config.yaml
d_mlp: 320
init: "uniform"
init_std_qkv: 0.047
beta1: 0.9
train_tokens: 131800000
Each number is 200 + 20 x the weight over its row's rms, rounded and kept within 0 to 999. Layers, rows and columns count from 0. The size before them is the row's rms in percent of the matrix's.

# layer 6 MLP gate, 320x128, rms 0.121, rows 266-291, columns 0-127
108,189,222,210,248,217,192,192,210,198,208,186,175,198,211,212,199,198,196,197,181,194,240,223,206,177,208,178,194,193,203,217,232,219,235,195,214,209,204,173,214,260,209,228,193,200,194,212,214,190,193,166,206,182,193,190,191,197,204,202,187,127,214,211,208,194,203,218,131,239,187,218,199,223,202,161,210,148,193,226,191,198,213,221,214,164,208,208,230,198,172,212,190,180,195,188,190,237,182,180,199,218,204,206,167,205,191,190,203,201,210,187,220,220,211,215,190,199,197,207,184,167,188,197,192,177,183,212,213
089,242,192,214,231,157,192,228,220,184,181,243,206,227,183,198,210,180,190,166,200,148,231,188,199,192,236,162,201,163,199,191,199,226,229,187,218,199,182,222,197,190,183,202,193,176,169,196,210,210,228,201,189,218,184,200,166,184,195,190,218,184,199,183,233,198,219,209,175,224,179,218,183,221,222,170,202,201,187,192,185,211,166,174,184,194,217,191,203,222,190,216,202,222,197,203,194,197,174,204,159,206,208,187,210,255,183,206,230,167,192,187,212,221,189,232,185,194,204,172,197,198,229,201,208,199,191,212,180
111,173,198,182,162,171,167,208,187,204,212,217,229,195,221,181,187,226,184,181,185,220,238,211,200,221,181,193,195,227,211,240,238,207,197,203,212,261,215,194,205,186,194,233,209,202,198,218,197,188,189,211,239,197,213,197,181,183,194,197,196,198,195,215,207,204,183,205,211,193,171,194,185,192,187,192,209,228,230,188,213,238,197,212,216,179,226,202,233,168,210,214,215,213,208,187,173,234,221,207,164,191,206,221,210,185,219,208,177,180,218,202,220,176,249,214,180,157,184,209,167,203,237,171,196,177,214,222,199
100,177,187,194,205,191,195,197,194,201,196,174,204,217,195,180,208,166,196,177,207,237,194,196,168,225,187,165,218,184,171,165,169,172,202,228,181,200,204,189,208,191,182,188,249,162,255,200,225,199,204,228,170,190,204,190,236,193,203,190,201,179,249,194,196,190,248,214,214,187,196,209,155,226,218,203,194,222,187,184,218,206,197,199,194,181,212,206,221,215,216,190,176,211,196,217,190,249,232,211,204,171,222,199,197,234,206,218,204,219,205,206,207,199,187,232,213,224,203,198,224,182,190,214,162,217,220,194,214
100,193,198,193,192,182,185,156,233,196,218,207,198,182,208,170,197,223,208,205,168,231,207,207,210,227,192,214,169,187,209,225,222,156,219,216,230,241,221,170,176,228,199,208,194,196,170,186,180,213,184,218,230,208,167,179,170,216,207,197,214,190,193,217,172,183,216,198,208,204,249,214,219,198,231,227,221,177,220,237,213,247,187,211,181,202,212,215,198,216,214,200,228,197,194,163,184,206,241,181,188,208,197,220,173,205,196,213,206,197,225,234,199,196,193,180,173,199,185,227,193,235,192,190,204,187,215,194,217
103,165,221,204,169,174,206,165,219,221,195,191,225,227,150,177,210,210,169,210,213,193,235,222,220,186,206,197,194,191,179,204,223,186,187,208,202,224,186,186,216,214,183,225,227,176,195,203,163,180,205,206,188,223,181,188,183,175,200,188,180,175,191,210,196,201,194,208,221,165,179,176,211,200,186,182,183,193,234,236,199,212,199,209,169,211,212,219,173,220,192,196,253,197,192,199,193,230,214,202,187,199,220,198,211,203,226,230,162,197,228,219,186,209,179,195,156,195,211,187,154,165,177,180,194,199,225,230,202
094,176,211,209,198,200,222,206,199,224,212,213,199,192,199,181,177,219,173,229,166,204,177,203,188,171,218,188,183,218,203,199,215,191,209,192,218,192,228,153,234,191,177,164,168,214,183,210,180,190,196,205,186,209,239,207,233,226,217,208,187,202,228,240,198,184,218,217,217,162,147,195,212,211,206,193,204,158,206,189,194,215,183,182,182,220,187,170,209,190,214,194,224,196,188,214,195,181,200,171,204,207,184,194,191,174,180,212,218,205,217,192,229,176,205,164,183,189,201,217,206,158,174,176,159,152,206,223,204
097,211,172,203,220,187,213,207,199,185,171,186,222,205,207,170,177,206,188,180,176,191,208,232,213,222,218,161,177,193,222,212,196,222,214,192,218,196,191,173,173,194,187,228,180,180,190,191,230,184,202,202,207,204,193,204,212,225,145,220,212,186,219,184,208,229,224,200,192,218,185,208,230,181,212,212,188,185,173,237,181,205,167,207,197,117,220,202,225,215,202,185,180,208,195,217,175,188,195,184,226,232,224,198,207,166,195,222,213,217,211,196,196,210,189,206,215,147,199,201,221,204,176,165,190,172,200,195,185
091,194,179,224,216,185,202,212,202,202,193,187,227,227,216,202,238,174,188,220,218,200,187,179,156,212,201,242,171,197,218,221,202,215,214,199,178,223,195,191,215,207,206,218,201,176,191,210,240,196,182,208,200,202,215,205,184,213,205,211,165,206,190,234,231,211,219,188,176,198,156,228,184,213,162,183,211,197,202,183,201,240,133,180,194,191,187,197,214,228,198,201,195,214,177,196,200,187,196,163,194,189,182,175,232,191,143,248,236,206,195,192,197,217,224,218,206,223,209,170,204,205,216,186,200,185,191,188,197
098,217,207,195,184,192,220,203,201,221,190,193,180,215,170,186,198,211,212,188,194,175,194,198,189,180,223,141,178,162,203,199,195,206,180,220,173,221,203,197,202,197,193,198,213,224,194,212,177,201,177,156,194,216,182,203,186,190,210,248,172,169,199,230,217,235,219,194,211,200,210,196,197,221,198,232,211,166,189,224,258,220,196,165,196,218,194,171,214,177,221,192,226,180,208,226,217,222,170,189,218,180,183,202,234,180,177,233,211,208,208,210,216,185,193,223,163,204,195,237,192,177,191,206,176,238,181,206,201
102,180,190,207,173,191,180,205,191,195,171,204,197,188,162,183,178,229,179,205,189,229,195,176,233,209,234,168,211,196,196,182,208,194,207,225,198,223,219,156,214,226,202,212,192,209,219,267,166,185,211,193,211,189,223,183,201,220,199,208,206,217,208,184,206,216,209,234,232,188,183,194,212,241,207,228,186,181,230,233,222,177,191,218,210,197,190,183,183,221,177,171,186,173,170,193,192,191,207,166,218,230,190,184,213,234,192,195,200,197,200,172,216,186,228,214,180,221,199,179,211,163,205,183,187,169,208,213,173
096,178,204,175,163,224,186,196,242,204,211,194,230,212,201,232,220,167,163,232,193,222,186,197,218,188,210,202,217,153,192,183,168,212,200,202,183,236,201,176,204,201,199,224,202,225,185,243,212,194,184,193,218,190,207,184,179,212,205,187,194,188,192,191,236,171,213,203,164,200,216,196,211,213,202,202,165,176,222,189,186,232,199,180,185,165,170,174,222,207,234,184,223,243,198,207,183,185,198,185,208,215,227,197,164,201,210,187,226,231,202,216,190,202,202,204,175,194,174,208,198,188,204,191,200,147,168,187,177
097,199,171,221,189,191,207,162,174,196,213,193,180,222,191,165,184,207,176,171,166,213,206,182,199,190,213,229,196,223,214,168,216,177,186,221,218,186,218,130,207,210,193,168,224,203,213,219,184,214,171,190,209,180,197,217,174,197,194,175,157,202,242,201,186,183,196,219,200,211,180,200,221,203,216,194,224,196,215,192,192,221,195,229,220,195,232,237,185,211,200,197,198,228,182,232,208,206,205,197,178,228,213,190,217,168,153,177,219,208,197,182,198,226,236,212,230,199,209,214,216,198,166,197,215,227,197,220,194
101,215,175,190,167,195,214,195,198,195,193,207,177,206,146,207,191,200,177,210,211,212,187,157,195,221,229,185,217,171,218,207,192,185,222,232,189,198,224,216,207,179,224,207,203,208,184,238,208,189,200,182,201,225,197,183,214,197,222,176,182,218,195,243,176,190,210,214,185,182,186,213,222,171,188,194,175,194,222,175,209,149,158,176,189,207,176,183,224,183,208,165,186,126,179,190,196,189,192,181,220,177,202,185,204,203,173,202,183,215,230,186,214,206,192,215,171,208,187,212,230,189,177,232,193,213,199,201,188
088,171,215,207,107,193,200,195,192,231,226,204,190,196,220,191,187,232,182,198,203,193,198,234,229,192,212,209,191,194,199,205,226,144,177,211,147,220,192,201,179,182,180,188,197,227,211,219,205,210,181,187,205,224,200,201,179,185,188,202,203,187,173,218,180,197,228,185,174,211,218,193,198,185,199,195,222,229,207,183,180,191,213,186,192,220,177,180,181,198,189,222,210,205,253,223,181,175,192,199,206,233,162,183,168,179,202,212,192,177,202,194,222,201,168,199,202,196,188,210,187,200,193,203,195,189,196,172,165
095,221,214,190,221,208,191,209,217,211,172,179,204,202,180,191,172,181,163,216,201,212,223,215,188,177,213,199,222,156,168,238,210,205,177,195,213,204,207,202,187,187,201,201,206,187,216,173,203,194,186,217,176,211,172,213,220,231,241,233,187,150,173,215,208,188,200,214,228,222,197,218,165,187,208,162,186,204,199,209,188,209,166,212,185,228,215,184,222,220,187,231,229,217,211,189,252,221,214,203,179,249,193,209,203,190,213,201,234,229,204,179,190,209,232,234,188,189,195,219,186,196,184,217,182,198,166,194,208
098,213,192,233,235,184,216,227,159,246,206,207,172,198,181,208,218,169,216,223,175,204,213,234,226,203,171,171,207,200,201,202,232,215,208,168,214,229,183,199,179,222,198,211,188,195,201,216,213,190,177,192,221,197,200,205,227,206,213,242,200,175,201,184,202,188,222,211,215,203,190,240,208,233,199,225,193,182,216,171,222,201,202,198,198,202,209,169,212,205,176,214,203,183,211,191,228,239,212,225,219,215,229,217,249,207,197,215,176,162,199,202,207,227,196,188,179,201,197,190,176,242,174,183,211,164,175,203,224
093,219,176,196,149,190,212,190,174,197,186,186,204,209,175,173,196,194,208,223,178,217,231,155,192,232,215,205,192,192,210,199,190,205,214,218,195,180,207,228,235,225,167,218,215,169,200,190,200,150,237,224,177,206,202,201,214,198,173,193,154,221,220,188,153,201,195,231,187,200,217,257,193,181,193,194,157,200,211,180,217,212,202,188,204,203,209,218,208,193,194,198,204,180,205,192,220,190,239,206,193,195,199,178,170,220,200,242,200,225,183,203,188,204,190,195,167,234,205,215,207,186,168,202,225,202,177,196,186
111,195,188,224,214,155,224,249,209,183,222,216,222,193,206,176,205,174,196,211,215,200,197,174,215,195,176,197,180,207,200,191,206,183,235,208,213,175,199,214,227,192,181,209,222,177,192,200,198,189,200,182,184,235,189,213,221,163,161,154,209,191,190,237,183,193,244,198,180,184,215,197,190,190,188,170,212,208,210,216,193,220,200,211,153,154,201,180,241,209,202,202,232,214,222,190,206,201,224,158,195,213,215,205,242,195,192,225,227,187,194,210,180,227,188,198,170,208,201,181,199,173,198,211,176,228,191,205,220
094,186,207,214,183,197,199,189,216,247,208,207,223,206,212,195,176,179,197,219,168,199,202,213,222,197,215,173,198,176,190,204,216,195,213,204,174,201,214,193,186,215,174,201,203,192,217,209,193,200,184,198,171,164,230,198,223,177,187,201,179,199,184,203,193,205,240,192,169,165,222,223,225,183,225,196,218,224,226,197,206,179,220,199,162,210,192,154,232,210,205,192,225,208,198,162,185,243,228,205,180,203,195,205,139,204,206,187,194,184,232,204,214,208,178,194,138,218,231,220,165,184,180,195,186,191,201,175,217
110,150,190,197,160,177,167,183,213,241,210,198,204,222,194,191,198,201,184,210,193,212,214,180,210,219,219,211,208,212,197,180,192,192,205,193,217,220,183,164,207,223,189,194,221,197,212,244,204,178,175,178,226,212,231,194,216,181,201,170,174,198,232,222,207,202,225,183,197,198,218,177,214,198,179,231,193,216,228,223,193,221,200,199,208,193,200,179,190,230,201,226,217,218,217,214,191,225,227,210,172,211,282,214,212,164,205,232,213,195,232,184,193,200,168,191,174,194,202,194,185,186,192,179,222,165,199,192,201
100,182,173,193,177,205,197,209,208,206,199,226,213,170,196,205,221,181,198,243,179,242,196,156,174,201,232,213,187,187,223,181,172,190,218,192,224,216,193,161,191,186,196,199,163,185,230,199,224,191,203,209,201,200,191,210,172,175,205,174,174,157,229,237,225,184,190,206,196,200,216,211,200,159,222,190,204,196,231,214,201,210,196,181,175,178,186,180,173,227,205,213,205,190,177,219,243,247,214,201,199,196,227,216,250,195,190,215,215,183,206,212,202,180,184,201,177,182,205,218,166,190,198,178,233,193,206,204,212
108,193,156,162,206,180,181,209,240,220,224,195,207,206,189,180,237,183,196,191,194,216,199,198,195,222,189,196,183,199,213,181,201,167,209,217,246,203,217,172,199,183,169,194,199,198,183,198,198,218,220,154,243,175,194,204,190,187,194,212,206,170,219,207,214,201,206,205,202,197,235,197,225,212,211,213,202,218,224,225,203,191,201,209,184,174,210,175,206,201,224,218,248,217,202,151,222,256,184,207,202,215,194,202,223,193,185,193,238,191,221,179,184,155,209,221,159,207,205,201,176,195,180,212,188,224,208,171,198
108,206,198,221,201,176,179,201,191,229,212,204,242,218,228,208,174,189,203,214,185,214,192,207,179,251,190,220,190,202,162,182,205,217,210,225,167,204,203,171,220,194,170,210,234,225,211,217,210,221,178,167,210,184,194,213,208,188,182,217,189,191,198,206,222,224,174,171,186,214,182,215,193,165,186,175,188,208,198,195,204,187,215,201,198,210,198,235,211,207,213,233,193,203,206,192,196,223,228,163,210,230,227,173,190,164,216,186,217,161,181,197,217,174,206,195,173,217,167,201,211,201,152,166,179,173,210,157,196
092,208,190,188,178,201,201,205,205,207,194,193,172,205,231,204,181,197,198,234,198,217,206,171,198,227,192,213,220,183,205,206,206,181,204,246,171,163,192,155,206,174,204,209,181,198,205,199,198,203,225,204,199,215,216,197,149,229,210,209,183,192,179,184,202,172,182,224,175,176,168,178,194,234,188,189,197,225,199,195,226,196,220,214,186,185,215,219,227,183,167,193,229,160,206,189,168,222,218,184,169,178,182,234,185,183,203,200,230,185,164,226,234,210,200,181,228,178,202,193,204,142,212,199,203,214,174,175,189
095,236,192,170,223,219,178,198,217,185,174,225,206,215,222,190,186,198,215,206,197,202,249,196,172,177,218,200,187,220,169,223,200,161,211,191,206,194,225,182,204,203,156,198,184,170,182,176,204,176,210,174,189,224,202,233,164,175,211,206,160,193,199,224,191,174,178,188,206,193,192,190,175,207,208,195,215,220,200,181,213,184,201,163,202,234,226,155,191,228,202,224,200,212,220,206,199,230,204,169,190,198,203,227,238,173,172,241,191,166,202,194,204,195,183,201,201,203,188,177,202,171,222,188,227,199,206,216,230